Each number is 128 + 32 x the weight over its row's rms, rounded and kept within 0 to 255. Layers, rows and columns count from 0. The size above them is the row's rms in percent of the matrix's.

# layer 4 attention value, 64x64, rms 0.251, rows 32-63, columns 32-63
size [ 99 102 106 109 107 101 117 111 100 121 120  85 128  72  87  92 113 119 130  78  91 109 106 108 121 119 114  95  99  83 100 117]
[[126  98 127 154 117  70 142 107 187 147  79 132 118 127 103 132 117 161 202 124 143 112 178 139 146 145 108 128 130 191 126 152]
 [113 188 104 166 117 124 120 105 169  76 180 117 169 152 106 180 131 130 106  67 176  97  49 147 184 181  88 156 172 110 110 140]
 [114  60 138 137 144  90 151 113 110 159  35 132 117 121 123 103  55 163 136 106 133 137 169 175  98 160 128 113 164  86  85  98]
 [153  58 152 100 118 116 101 162  88 169 104 117 124  81 147 121  77 109 177 198 103 137 186 122  79  94 151  85 126 124 154 122]
 [169 116 111 159 120 130 126 121  97  93 124 129 165 107 113 146 119  83  81 147 187 118 116 115 154 110 116 172 140  84 132  85]
 [126 130 147  60 123 105 106 119  63 136 154 178  94 111 130 154  67 108 152 164  78 144 128 184 150  96 109  66 131 112 128 148]
 [113 203 105 172 141 127 148 112 113 107 142 124 145 125 160 147 146 150 103  89  99 115 109 111 138 140 115 169 145  80  78 116]
 [148 121 124 167 117  34  92 117 173 144 140  95 146 119 101 138 114 140  87  73 195 123 147 107 164 202 110 114 139 170  82 130]
 [145 158 155 175 111 110 126 124 130 126 144 102 162 127 123 125 187 137 170  65 154 106 104 122 141 133 130  91 158 218 130 114]
 [112 173 142 116 160  99 116 139 232 116 122  89 125 143 134 105 136 173 122 115  94 117 130 103 122 162 108 131  78 137 116 183]
 [ 57 107 115 131 122 125 195 146 104 150 121 157  95 132 182 119 129 154 168 117  85 133 135 147  74 136 162  72 110  48 113  98]
 [175 124 102  30 114 170 175 130  88  77 157 119 151 112 130 126 180  87  73 145 131 153 106 118 144 101 139 104 143 102 139 124]
 [159 156 104 132 115 136 130 128  79  90 167 165  96 129 144 166 139 131 118 157  85 122 115 132 114  72 148 134 101 167 108 138]
 [113 187 109  64 132 118 159 126 163  99 195 105 166 141  93 122 129 153  68 124 147 142 135  53 199 119 130 119 116 134 113 113]
 [182 112 121 154 166  85 109 109 138 128  61 132 157 116  98 143 121 124 128  92 159  97 138 187 146 187  77 150 168  84 144  47]
 [ 81  87 129 152 146 152  95 106 185 119  97  48 136 119 114  91 118 168 175  82 147 120 199 124 155 175 127 182 129 133 157 119]
 [147  55  94 146  99 123 114 134  55 136 125 183 139 101 135 134  74  85 131 199 145 146 136 135  62 110 165 116 143  86 143  67]
 [115 123 106 174 111 121 171 116  99 140 101 176 137 126 123 148 139 113 127  76 140 127 114  97  83 130 152 114 198  92 119  93]
 [143 138 122  59 116 191 135 122 110  98 142 120  93 106 127 125 177 108 125 147 116 152 114 128 128  80 142 107 120  97 120 163]
 [135 187  82 155 134 105 106 131 103 103 210 124 147 160 156 155 124 146 119 108 115 109 105 133 166 131 101  85  77  66 181  97]
 [144 105 141 136  96  97 153 108 192 110  96 100 128 132  69 144  83 136 120 138 199 130 116 107 168 126 104 152 163 113 108 174]
 [120 173 125 126 127 139  84 108 157 112 167 119 176 169 128 144 130 154 137 112 180  90  97 146 163 118 120 134 108  79 132 132]
 [162  78 188 111 124  79 114 128 166 166 103 107 141 120  96  98 186 121 114 100 148 121 166 114 173 169 103 114 157 155  98 135]
 [147 120  99 149 123 142 104 132  70  92 152 128 143 103 148 127 164 109  96 134 122 115 140 129 120 104 164 110 149 112 138  73]
 [107 106  91 177 100 118 130 116 146 137  78 159 113 122  96 117 113  82  75 141 153 145 149 107 133 122 121 119 167  82 111 131]
 [ 91 115 108 156 107  57 167 120 168 129 197 146 103 127 155 143 140 148 176  62 118 123 130 175 100 126 152  97 162  94 172 108]
 [171 116 151 130 116 200 109 147 102 143  77 124 135 118 111  87 161 124  62 150 121 137 149  84 136 111 129  73  99 201 104 157]
 [115 167 141 125 133  88 137  89 213 131 129  85 113 102 118 162 120 168 199 119 114 118  96 134 141 161 106 150 120 120 136 182]
 [131  94 148 151 129 190  89 150 108 151  96 138  84 119 131  83 129 101 127 172 102 136 183 107  89 107 163  95  93 154 144  98]
 [ 95 124  98 157 112 178 153 120 178 143  88 195 108 168  87 149  99 162  69 130 123 146  96 107  84  91 146 169  99 156 100 170]
 [131 104 112 127  82 127 157 172  59 161 176 210 117 169 145 110 112 142 117 127 115 126 113 129  82  56 180  93  93 162 128 140]
 [121  96 103 113  98 169 163 143  99 104  79 154 133 134 173 104 186  89 167 123 116 126 125 121  95  81 133 143 102  78 152 121]]
# layer 4 attention output (transposed), 64x64, rms 0.265, rows 32-63, columns 32-63
size [122 101  91 120 105 101 109 101  94 101 108 108 120  97 113 104 118 120 121 119  98 101 105 105 128 111 126 103 101 113  90 117]
[[103 101 158 181  78 155 138 124 136 170 112 106 129  98  98 114 163  52 110 183 157 132 148 158  53 166  73 138  73 126 115 130]
 [ 76 173  77  83  98  51 135 111  95 186 126 181 119 161 124 120 131 155 113 141  68 151 145 109 144 125 131 123 136 100 152 122]
 [147 122 175 198 126 121 126 112 159  55 138 113 150 121 175 110 147  99 101 134 134 153 156  85 124 206 171 113  75 181 139 104]
 [161 162 190 165 195 166 164 120 159  69 124  72 130 145 108  95 141 158 128  81 154  77  91  93  97 129 101 151 168 114  98 115]
 [139 165 114 144 116 146 137 136 101 166 109 169 156  78 117  90 149 168 122 118  76 146 156 155 132 130 202 173  82 105 155 104]
 [178  86 132 129 187  78 128 154 122 139 141 124 157 195 131  87 123 126 109 101 124 133 160 127 127 133 137 130 100 138  93 172]
 [144 118  95 161 100 102 121 119 100 199 164 153 116 185 108 146  99 163  70 138 130 196  92 174 146  83 146 165 101 140 162 134]
 [ 35 181 136 132  82 139 127  80 115 123 114 131 157  57 162 103 146 124 125 152  50 166 192 150  97 128 118 169 149 111 131 104]
 [ 61 134  95 114 124 113 139 147 105 216  97 135 107 127 166 178 121  68 126 185 146 165 131 126  73 107  73 163 151 128 101 109]
 [107 104 143  59  70 160 161  66 111 142 146 171 109 122 145 146 123 128 117  76 141  91 123 150 179 142  79  79 127 122 109 141]
 [138  80  99 183 159  69 149 171 163 125  84 129 147 200 123 128 136 141  78 112 131 165 105  76 106 140 125  37 111 148 160 137]
 [117 134 135 100 154 162 176 103 142 123  37  95 102 166 115  78 137 157 132 112 141 110 156 151 162  98 122 109 140 113 137 181]
 [170  91 130 111 125 130 154 160 164 197 170 124  81 144 136 149  87 109 110  99  79 188 112 151 143 109  98 138 111 109 105 143]
 [102 104 174 116 104  72 138 127  66 135 135 145  78 126 124 117 140 135  78 102 133 134 161 146 160 110 159 155 124 110 152 117]
 [137 116 123 156 120 124  92 143  93 126 179 153 129 139 123  96 159 153  95 148 122 142 145 146 109 144 136 167  98 141 158 138]
 [148 126 182 106 131  85 110  53 134 106 123 138 116  72 123 163 117  95  97 138 188  90 105 127  65 179 110 137 127 165 189  98]
 [148 131 151 159 208 141 154 193 151 130  80  90 152 127 111 117 130 162 145 123  98  85 139 101 128 192 127 150 117 157  90 119]
 [134 162  84 157  99  68  75 154 152 132 115 121 173 138 147 149 105 134  93 204 111 159 117 103  72 124 145 134 168  79 125 137]
 [190 116 153  95 192  97 127 158 148 160  98  74  83 124 141  54  93  91 109 140 129 145 155 171 162  91 109  84  90 151 134 168]
 [138 153  74 139 147 148 119 147 111 156  77 195 104 110 102 152 131 125 137  99  62 142  85 115 126 109 148 138 125 137 103 155]
 [ 78 135  95 144 113 109 173 152  78  98 131 159 154 126 152  63 149  88 176 165 153 169 143  84 116 118 156 126 128  94 145 109]
 [ 80 129  84  66 121 119  83 142 112 185 105 191  96  80 106 133 130 151  87 196  74 167 123 148 138  98 174 122  96 112 151 153]
 [119 139 145 114  89 154  92 129 152  85  98  64  70 107 153  82 123 104 174 149 199  77 187 166 128 150 149 144 131 141 171 125]
 [128  94 117 118 141  91 128 148 155 164  93 120 154 120  72  99 129 131 122 168  81 120 146 168 125 118 150 131 148  73 127 159]
 [134 168 184 151 148 125 151 147 102 151  86  97 112 103 130  44 146 134 143 180 130 143 160 134  62 137 179 162 129 154 130 114]
 [128  86  79 127 142 113  95 155 171 104 111 132 133 132 119 160 110 124 100 165 126 156  91  63  70 184 141  85 110 153 178 143]
 [149 173 188  84  72 179 145 141 116  72 156 100 110  64 114 101 122 122 212 125 124 153 140 158 147  79 148 155 148 146  95  94]
 [117 159 143  89  91 149 152 104 178 130 156 131 173 118 107 142  85  99 135 155 127 100 153  81 124  75 170 109 105 107 127  83]
 [199 101 239  91 172 125 141 150 147 105 131  71 131  51 132 121 180 133 148 149 136 104  90 132 129 195 125 128 157 171 136 122]
 [ 24 146 184 140 111  87  96 129  91 153 144  74 142 141 188  84 126 144  96  93 146 167 131 101 122 121 130 114 147 134  98 140]
 [121 123 121 155 142 140 105 161 140 111 116  98 115 138  89  99 121 118  96  74 106 143 226 102 145 156  93 148 132 147 106 165]
 [207 108 161 159 111 147 103 151 149 128  88 160 121 125 138 119 130 148 116 158 155 127 114 144 118 118  85  62 128 135 126 175]]
# layer 4 MLP gate, 192x64, rms 0.298, rows 0-45, columns 32-63
size [ 94  97 103  95  91  91  93  99 106  90  92  97  96  45  92 104 109 111 119  81 144  86  99 107  92  93 136  94  19 120 114  88  95  96  50  96 150 100  93  89 101 104  17 106  10  97]
[[119 147  42 110 109 131 108 152 144  59 122 132 111 141 131 163  93 103 115 140  92 178 153 102 155 115 115 129 127 141 107 160]
 [143 143 160 104 138 125 119 161 136 119 136 110 108 134 119 133 124  93 100 130  81 220 147  97  86 106 122 135 115 156 144 110]
 [117 128  88 132 172 114 192 128  70 154 118 145 148 113 113 130 147 100 168 131 131 212 154 154  94 146  92 164  81  97 136 147]
 [135 117  71 122 133  91 176 145 124 136  82 133 119 156 108 155 152 100 184  80 171 109 175  67 124 158 121  77 127 151 108 121]
 [109 110 124  84 125 203 146  67 116 121  70 128 105 114  96 140 106 121  84  91 133 119 134 119 131 108 122 153 155 155 107 128]
 [107  92 157 142 205 108 203  71 167 127 123  96  73 132 140 134 159 122 138 119 109 157 112 127  90 148 140 136 132 131 131  88]
 [179 123 116 165 124 105 166  63 116 128 134 148 151 147 114 189 163  90 119  90  89 140 190  96 110 167 105  96 145 158 118 115]
 [146 141 122  73 115  71 199 100  94  81 136  87 152  93 132 135 103  95 100 216 109 148 145 106 113 160 103 166 128 128 175  95]
 [107 145 110 127 139 142 130 165  85 117 140  90  69  98 106 169 196 122 125 147 159 199 139 103 117 114 129 121 158  83 132 109]
 [209  70 142 107 117 138 160  82  99  85 130 161 163  79  93 193  97 142  96  73 147 128 138 109 162 181 150  84 118 112  80 138]
 [ 90 117 144  71 106 117  57 123 100 112 158 106  85  87 113 123 121 125 121 121 156 123 150 187 241 149 129 112 175 121 121 153]
 [ 66  84 118  38 114 142 183 148 175 104  97 124 104  94  92 149 204  77 129 110 136 117 137 134  91 173 103 146 104  85 126 197]
 [124 131 110 145 118 112 169 110  97 135 115  97 134  89 120 132 120 110 155  89 130 147 127  99 165 112  96 130 125 128  73 175]
 [152 151 151 144 175 137 175  72 119 150 108 134 127  83 100 120 165 145  89 111 100 111 131 112 159 152  34  81 176 106 137 223]
 [153 115  87  97 153  71 199 143 126 121  94  94  68 150 124 160 160  63 170  99  79 175 137 101 119 126 133 117 130 148 125 142]
 [112 137 151 105 150 132 124 112 133  89 115  77 139  73  78 112 179 146 129 111 151 115 188  85 185 146 124 108 144 136 106 133]
 [139 107 130  97 145 179 156  32  79 151 144  78 101  82 147 148 138 157 133 135 102 150 160 180 174 123  96 178 133 143 139 112]
 [203 138 102 142 210 125 110 137 122 143 124  76 103 144 135 155 116 112 109  93 165 182 160 111 121 110  79 152 169 102 147  79]
 [142 130 136  69 147 135  99 105 143  95 156 123 130  66  88 171 135  73 124 164 164  98 167 121 161 190 102  66 138 154 165  84]
 [235 109 104 155 118 152 177 120 113 134  98 115  88  86 151 141 157 136 167 123 103 146 128 115 160 137 122 144 122 111 126  82]
 [113 121 119 124 161 156 115  72  98 134  85 118  75  87  96 155 116  83  95 135 119 172 162 148 161 140  95 108 151 160 125  95]
 [142 130 122  89 189  97 108 134  25 103  88 103 104 145 156  93 114  47  89 147 162 156 123 135 126 155  93  99 179 120 125 114]
 [106 144 161 156 129 141  77 111  89 141 176 103 133 106 149 119 162  38 134 117 127 192 128 133 109 125  65 183 132 132 134 111]
 [156 140 133  43 152  95 151  87 146 118  95 152 122 126  17 105 130  90 113 160 127 107 148 151 179 133  94 135 191 136 135 151]
 [108 110 136 108 154 173 141 116 125 129 135 157 100  92 106 148  95 115  71 145 177 130  98 187 124 153 145 113 161 102 189 129]
 [131  98 148  62 126 103  99 142 106 124 121  99  90  48 118 147  87 119  95 117  92 124 163 144 172 123 114 147 126 153 142 111]
 [165 149 111 102 151 104 136 101 144 104  69 132 135  76 106 144 133  74 122 134 119 146 168 105 135 140  37 117 148 106 135 153]
 [166 169  98 154 118 104  65 124 133 102 163 141 106  64 164 159 103 115 171 140 113 131 171  31 126 101  98 155 232 115 113  61]
 [167 116 118 119 205 104 126 132 103 127 115 143 107 109 135 177 102 131 127 127 105  85 143 148 145 162 117  31 156  73 151 216]
 [107 114 112 136 153 113 102  88 106 104  72 121  79  75 106 133 100  90 109 124 123 125 127 145 186 139  99 176 185 106 172 128]
 [ 91 120 107 101 161 107 149 106 134  99 128 114 106 100 147 173  97 109 134 136 112 101 138 131  79 107 111 108 143 148  98 168]
 [133 155  33 172 120 125 132  89  92 140 114 140  83 132  91 151 133  88  85 146 129 135 126 111 162 127 168 130 177 134  61 129]
 [101 122  25 195 100  83 133  83 156 114 122 145 118  93 148 151 153 115 123 135 127 165 180 143 104 143 114 138  77 146 103 136]
 [152 136 132 123 150 191 140  74 105 165 144  73 120  66 142 106 139 128  87 173 145 173 138 150 124 138 116 128 123  87 180 118]
 [107 134 111 100  77 111 116 128 140  74 160  76 128  52 105 119  99  51 128  71 187 172 121  60 108 146  81 193 144 110 143 125]
 [124 119 143 165 209 111 136 146 144 119  81 167  72 125  98 159 104 144 109 168  98 135 154 107  74 180 126 171 153 103 113 151]
 [152 119 107 146 185 124 137  92 108 115  92  99 100  78 126 172 124  77 121 166 106 198 175 116 127 142  92 128 139 146 142 136]
 [166 129 130  83 186  79 156 147 174 111 119  74 121 100 118 143 155  95 155 101 146 114 142 152 113 155  46 114 212 159 104 116]
 [122 103 167 115 108 134 115  82  72 141 140  51  89 101 121 114 105 152 118  78 134 122 127 186 176 140 125 186 127 118 102 132]
 [118 121 133 169 125 103  94 109 170 130  68 132 105 117 112 161  82 110 119 145 153 128 122 141  61 133 112 111 174 174 142 124]
 [159 159  65 135 112 123 150  85 127 149 159 137 138  83 138 152 106 102 158 218 150 154 160  91 151 156 117 118  86 143  94 140]
 [181 133  80 146 177 111 113  95 163 137  71  68 116 125 109 121 134 133  47 153 142 125 134  41 121 125 102  77 122 165 101 127]
 [ 75  88 156 172  83  70 117  68 107 109  62 126  99 140 183 149  78 126 132 147 115 112 117  84  91 135  74 154 164 122 139  80]
 [163 106 134  81 189 156 118 137  91 135 110  93 128  88 136 154 138  83 122 127 100 169 119 138 131 149 158 117 172 172 140  91]
 [143 116 117 122 186 109 122 137  89 138 132 150 148 141 123 142 108 121  84 137 114 193 129  29 170 119 158 116 122 107 102 199]
 [131  88  95 110 162 149 100 119 171 103 154 124  80  79  98 131 131 111 119 152 124 106 149 134 123 121  83  93 144 118 176 117]]
# layer 4 MLP up, 192x64, rms 0.253, rows 0-44, columns 32-63
size [109 111 116 110  84  97 103  85  91 100  97  87 103  18 106  95 105 128  93  80  97  96 112 119 102  92 110 102  16 111  88 113 111  93  16 106  78 109 110 102 115 104  13 101  12]
[[ 89 192 151  56 121 176 153 147 131  87  98 134 114 138 149 101 120 139 117 139 112 123 179 120 150  71 136 139 122 154  90 137]
 [ 80 124 117  95 114  94 127 141 182 152 139 126 162 171 170 139 103 108 111 123  87 189 109  78 106 102 146 135 116 140 175 138]
 [219 113  97 170 169 125 154 157 114 129  54 144 100 146  88 134 141 127 134 100  85 148 148 112 204 123 117 141 119 129 152 164]
 [129 132 176 174 162  97  78 147 168 126 185 126 149 138 155  76 133 165 115 167 117 131 145 189 111  65 113 137 129  94 167 136]
 [103 165 155  78 104 135 165 101  93 142 105 135 131 102 135 122  96 155  95 105 162  79  97 130 147 121 153 169 158 103 156 122]
 [191 117 172 100 172 114  70 104  99 133 138 136 162 141 100 128 111 106  75 159 132 114 206 158 169 184  88 114 102 157 105 100]
 [162 156  74 149 127  77 152 164  56 130 165 141 124 130 112 163 153 113 122 105 134  64 124 102 149 164 122  81 129 132 122 128]
 [163 106 160  66 118 122 136 124 163  90 151 150 172 121 119  99 121 120 156 185 113  55 162 152 124 167 160 144  79 112  88  77]
 [133 128 112  98 104 127 131 150 176  97 102 129 118  90  96 101 162 106 174 139 107  52 126 103 170 165 114 113 133  85 111 140]
 [111  99 120  89  93 111 172 114 111 105 131 159 146 113 106 129  96 154 121  87 155 135 119 108 157 202 167 164 126 112  42 200]
 [115 109 132  39 102 100 111 118 193 119 138 105 119 115 143 125 141 168 178  81 130  85 110 162 124 114 128  93 110 148 114 189]
 [125 135 164 124 120  98 168 160 168 160 118  95 118 130 170 174  90 135  90 115 115 159  87 160  58 141 118 169 161 176 148 125]
 [ 29 120 103  95 149 120 153 118 150 201 142  37  98 120 129 133 150 100 142 180  76 153  76 177 159 111 144 131 144 137 129 140]
 [140 124 114 122 114 109 149 151  77 152  79  99  87 105 134 145 137 129 152 144  95 171 109 133  59 150 122  70 100 175 124 175]
 [168 119 141 110  93  95 139 155 115 155 125  64  82 142  69 134 143 168 155 121 108 161 134 141 164 125 152 140 151 163 179 110]
 [138 184 170  78 141 125  88 135 122 157 140 114 133  84 142 100 162 166 151 106 148  98 146 130 165 105 195 144 106  77  87 125]
 [131 131 170 105 169 149 163 106 133 141 165  91 111 139 209 109  97 141 163 110 113  57 112 176 119 118 120 165 106 152 151 111]
 [156 153 101 164 169 143 117 149  89 171 157  97 113 198 129 135 135 135  86 127 157 206  71  79 108  85 177 120 174 105 147 126]
 [132  47 141 141  90 104  76 176 117  85 138 126 138 149 119  71 159 139 113 144 153 142 208  28 145  91 144 161 141 147 108 138]
 [174 170 135 138 165 111 190 120 124 141 100 119 154 133 149 102 127 140 161 154 134 149 110 100 153 100 154  83 150  97 132  54]
 [106 150 134 164 117 176  99 132 107 179 111 166  99 139 139 140 125 113  68  80 105  76 149 159 171 105 137 113 142 170  88 106]
 [214 143 158 104 177 136 100 151  65 140 163  83 134 120 146  76 125 106 120  81  98  97 141 133 148 180  85 116 203 132 133 136]
 [194 107  83 142 123 127 159  93 134 127  97  97 130 133 133 123 176 198 148 120 129 172 117 146 128 116 149  81 160 149 115  83]
 [129 105 111 199 173 184 107 145  82 134 142  94 116 131 159 178 155 136 114 133  92 158 153 126 106 145 133 127  91 132 104  70]
 [112 144 152 124  98 100 166 145 138 139 141 131 162 125 119 129 111 149 139  23 131 129 106 171 140 153 109 131 136 141 133  90]
 [ 95 152 215  96 105 107 134 148  83 119 137 112  34  62 114 120  72 136  91 175  98 116 161 167 117 173 123  92 126 142 100 157]
 [125  73  67 176 141 174 109 107  89 121 193  83  89 164 112 158 159 180 137 163 120 166 102 169 143 182 164 144  71 119 102  98]
 [176 111 156 135 145 156  64 135 131 117 142 157 138 132 128 151 104 121 150  96  77  61 191 132  91 134 134  71 177 149  87  72]
 [178 192  83  90  84 110 138 145 140 117 143 146 132  83 100  90  88 147 128 103 127 122 193 124 125 136 103 110 144 143 128 166]
 [ 97 159 138 137 152 128  60 156 116 178 151 158 162  89  83 198 162 119 126 121 149 177 147  94 114 101 161 106  68 102 119 116]
 [100 126  52 165  75  93 211  96 149 118 128 130 128 122 120 114 127 132 163  97 162 140 112 104 159 146 115 134  91 152 148 136]
 [ 88 151 105 128  85 145  71  93 106 169 129 123  92 134  86 107 156 103  99 146 124 137 119 173 221 110 190  93 149 115  78 125]
 [132 119 173 106 173 143  54  99 141 137 131 134 141 147  75 137  96 115 137  78 142  78  99 122 184 163  94 161 187  83 169 131]
 [155 149 224 126 103 189 178 115 153 140 120  64 128 119 178  71 114 142 115 170 186  92 140 151  91 102 122 142 129  97 163  89]
 [133 160 111  88 120 105 161 139  86 108 236  76 135 150 134  44 145 114 144  93 134  82 198 138 123  98  89 124 131  98 103  71]
 [122 115 130 171 137 132 141 136 140  94 140 140 142 138 153 134 197 128 150 101 154 116 149 113 101 103 105 127 145 133  99 179]
 [155 128 108 199 198 139 176 188 151 118  87 134  70 106 163 140  83 117 155 148 102 137  95 136  98  88 166 150 104 185 127 141]
 [ 81 120 165 117 138  97 139  55 142 140 135 145 122 102 159 136 105 170 111 138 105 141 140 147 210 113  81 149  87 137 151 146]
 [126 159 107 134 127 101 145 114 202 132 129 140 116 105 120 127  91  86  40 125 126 136  95 153 172 177 167 134 106  95 159 157]
 [115  99  78 177 161  83 145 121 111 137  59  81 157 128 160 167  88 124  98 158 146 153 121 192  85 142 144 158 131 147 202 130]
 [151  93 122 120 212 206 147 155  71 100 152 118 141 127 145 102 154 169  87 117  88 121 122 128 123 166 144 136 176  90 120  73]
 [ 97 168 136 123  20 168 107 138 109 123 167 145  87 121  93 164 128 105 171 107 162 155  97 163 180 108 157 153 168 122 149 150]
 [ 73 101 142  96 107 162 150 127 128 108 139 119 164 141 151 176  96 154 158 140  89 170 112 115 125 103 154 167 104  67 152 201]
 [163 125 114 159 107  95 130 127 182  69 130 143 146 140 102 109 126 115  81 154 122  78 161 110 168 142 108 105 134 127 131 138]
 [138 156 157  85 139 179 189 134 157 147 191 122  95 100 182 159 135 155 164 182 151 126 119 133  65 154 141 154 164 131 170 123]]
# layer 4 MLP down (transposed), 192x64, rms 0.243, rows 0-44, columns 32-63
size [106 113 111 107  95 104 108  87  91  98 102  93 111  17 108  92 100 120  91  92  86 100 106 115 102  95  88 108  16 114  89 110 110  90  16 109  76 108 107 101 116 109  13 103  10]
[[132  92 121 152 123 103 146 180 109 143  97 103  62 149 136 138 126 160 116 184 145  51  68 120 104  56 111 103 121 147 129 140]
 [ 88 100  61 131 118 143 116  99 174 147 166 190  88 175 139 168 118 147 123 119  99 143  60 149 172 120 138 160 130 112 103 140]
 [189 149 117 107 159 142 165 148 140 114  34 142 106 171 101  86 124 105 168 125 124 108  65 133 165 186 143 126 120 139 113 146]
 [ 72 146 135 163 113 104 110 129 133  70 141 143 167 165 137  79 150  95  95 147 105 123 162  97 136  62 116 112 120 142 125 115]
 [ 99 124 171 193 106 101  99 107 121 159 128 126 193 171 143  88 129 188 206 144 113 123 106 144 163 119 205 107 102 102 148 124]
 [124 172 148 167 142 149 101 157 117 128 146  65 119  81 111  97 126 103 139 125 121 113  43 110  92 136 131 135 140 131 132 142]
 [177 134 110 107 103 139 147  63 145 212 172 196  74 186 135 182 125 160 106 125 107 154 110 110 141 113 102 102  87 161 129 131]
 [115  74 137 116  62 153 101  98 180 111 148  60 161  79  96 110  81 113 161 121 205 122 135 136 108 180 114 142 138 102 114 101]
 [152 124 105 129 154 148 111 103 187 160 134 123 138 186 141  82  94 119 145  79 151 100 135 155 143 135 184 129 139 165 174 126]
 [160  92 134  98 140 148 153 127  78  84 140 190 181 100 123 141  88 175 136  75 165 133  92 120 104 143 191 122 128 155  55 176]
 [169  69 160 119 118 119 139 128 146 180 152  82 151 186 134 144 131 172 138 138 145 128  88  65  83 146 103 215 152 171  79 169]
 [126 126 124 100 178 148 174 100 145 121 186 129 124 116 164 120 132  89 128  93 127  95 152 101  94  64  90 137 168 138 116 209]
 [118 118 169 134 132 128  98 133  92 140 183 114 109 155 163 179 187 127 111 122 156  98  92 169  81 146 145 113 138  85 119  84]
 [112 153 117 145 142 104 167  90 193 183  91 135 139 174 177 123 158 183 146 114 150 149 111  26 160 117  88 112 165 120 139 154]
 [103 173 158 116 193 138 132  98 116 170 179 101 117 124 154 159 117 127 122 131 140  77 153 194 100 175 106 175  84  99  92 105]
 [150  90 145  86 140 175 164 160 169 114 174 115 160 126 126 133 106  68 148 169 126 165  90 183  63 144 174 102 105 169 131 116]
 [ 73 118 158 139 100 121  71 130 122  77 157 135 144 137  89 140 129 138 178  86 173 103 162 129 121 179 147 144 168 161 137 134]
 [104 150 125 162 172 172 135 178  71 124  69 126 135 131 157 107  96 130 100 127 135 177 176 120 107  85 115 114 142  72 187 133]
 [103 142 105  79 205 129 112 158 101  75 149  76 125 188 184 118  86 136 112 140 106 127 124 151 141 118 160 165 144 119  14 106]
 [158 133 138 164  93 136 159 174 109 154 128 169 123 125 195 135 129 163 146 159 151 111  69 123 125 136 171 168 107  94 125  74]
 [ 58 152  95 150 169 134 117  92 101 123 176 101  90  84  74 136 148 142 102 144 129 138 199  89 129  97 151 169 219 164  87 121]
 [109 125 194 151  73 124 105 154 150 121 108 143 163 130 175 121 125  97 138 144 166 152 115  95 107 171  79 114  90 153 116 185]
 [147 121 148 129 181 183  72 113 129  79 166 149 145 123 131 133 149  87 115 106 130 159 129  80 119 162 153 134 110  76 132 121]
 [126 149  60 126 137 149 122  99  89 209 139 124 180 115 100 133 126 116  75 109 164 172 103 125 132 175 123  84 130 184 132 122]
 [ 95 171 109 178 133 112  90 107 141 154 102 112 114 146 140 167 187 107 116 136 147 129 134 108 137 145 140 132 152 124  85 154]
 [180 156 153 166 129 137 133 170  98  95 139 146 162 140 123 125  49 157 101 126 140  77 125 133  55 161  81  64 131  99 135 166]
 [180 161 110  87 143 124 169 102 151 169 104 132 100  80 118 166 136  79 122 122 101 144 128 103 189 136 196 117 116 134  74 164]
 [165 165  97 131 132 125  63 141 168  92 208 122 100 100 133 197 124 127 126 120  83 129  57  99 144 104 127 223 174  85 133 116]
 [106 101  66 156 117 169 151 101 185 126 133 174 152 129 168 150  93 109 112 109 109 131 136 126 126  90 184 114 160 121 124 150]
 [116 103  86 147 107  96 180 164  85 204  93 129 146 136  99 134 137 164  17  74 143 135 106 169 130 157 141 144 167 104 122 166]
 [136  94 121 155  96 142 118 127 215 167 148 131 199 155 130 149 120 180 118 160  92 113 172 125 103 150 139 113  87  83 118  97]
 [148 118 201 120 110 130 147 134 142 113 145 127 142 156 159 105  95 162 180  97 154  71 133 112  95 149  83 136 131 126 178 159]
 [159 137 130 135  83 126 130  81 119 177 127  86 145 158 123 144 108  73  91 114 182 166 133 123 179 141 116 152 129  72 200 144]
 [141  99 103 128 118  79 116 170 182 120 167 177 139 126 147 139  91 195 193 122 172 137  80 113 126 110 106 130 107 141 100 170]
 [124 135 203  98  90 113 177 114  42 138 143 121 112 143 162 111 173 112 123 141 117 124 128 163  68 134 105 184  97  87  78 117]
 [125 128 150 110 121  93 182 123 154  93 162 108 144 194 162  81 139 156 111 146 104 112 106 135 125 112 217 107  53 125 126 170]
 [121 121 153 141  80 137 201 119  91 144 154  66 104 176 184 161 121 158 145  98 116  93 169 164  91 148  80 137 124 149 162 154]
 [117 159 145  91 115 158 168 104 185 140 117 105 124 173 101  94 180 189 114 175  89 116  64 124 126 176 105 138 160 140 180  94]
 [ 56 136 110 143 148 166 126 157 168  97 178 153  81 165  93 179 155 133 123 106 164 101 178 109 155 107  91 185 109 171 138 156]
 [107 114 128 128 132 110 139  90  96 147 112 122 177 121 168 181  82 174 112  70 151 145 131 188  62 165 167 149 161 147 128 126]
 [197 140 141 157 114 199  81 134  99  74 126 153 157 152 114 111 120  91  97 167  79 117 139 110 133 136 147 101 188  50 172 109]
 [113 110 141 108 116 179 209 143 123 136 113 136 221 144 114 138 128 162 121 101 141 108 155 128  97 100 152 105  70 105 158 134]
 [162  79 168 154 119 151 134 132 132 157 150 126 190 116  99 131 121  91 117 181  89 126 157 120 206 155 121 118 165 144 111  91]
 [162 158 171 145 132 106 128 135 199 141  73 127 138 116 112 111 151 111 135 212 111 177 112 154  82 126 113 115 146  74  88 105]
 [ 94  93 121 154 131 122 159 169 177 146 126 162 112 123 174 100 136 149 156  80 120  80 121  89 126 158 178 120 112 157 114  67]]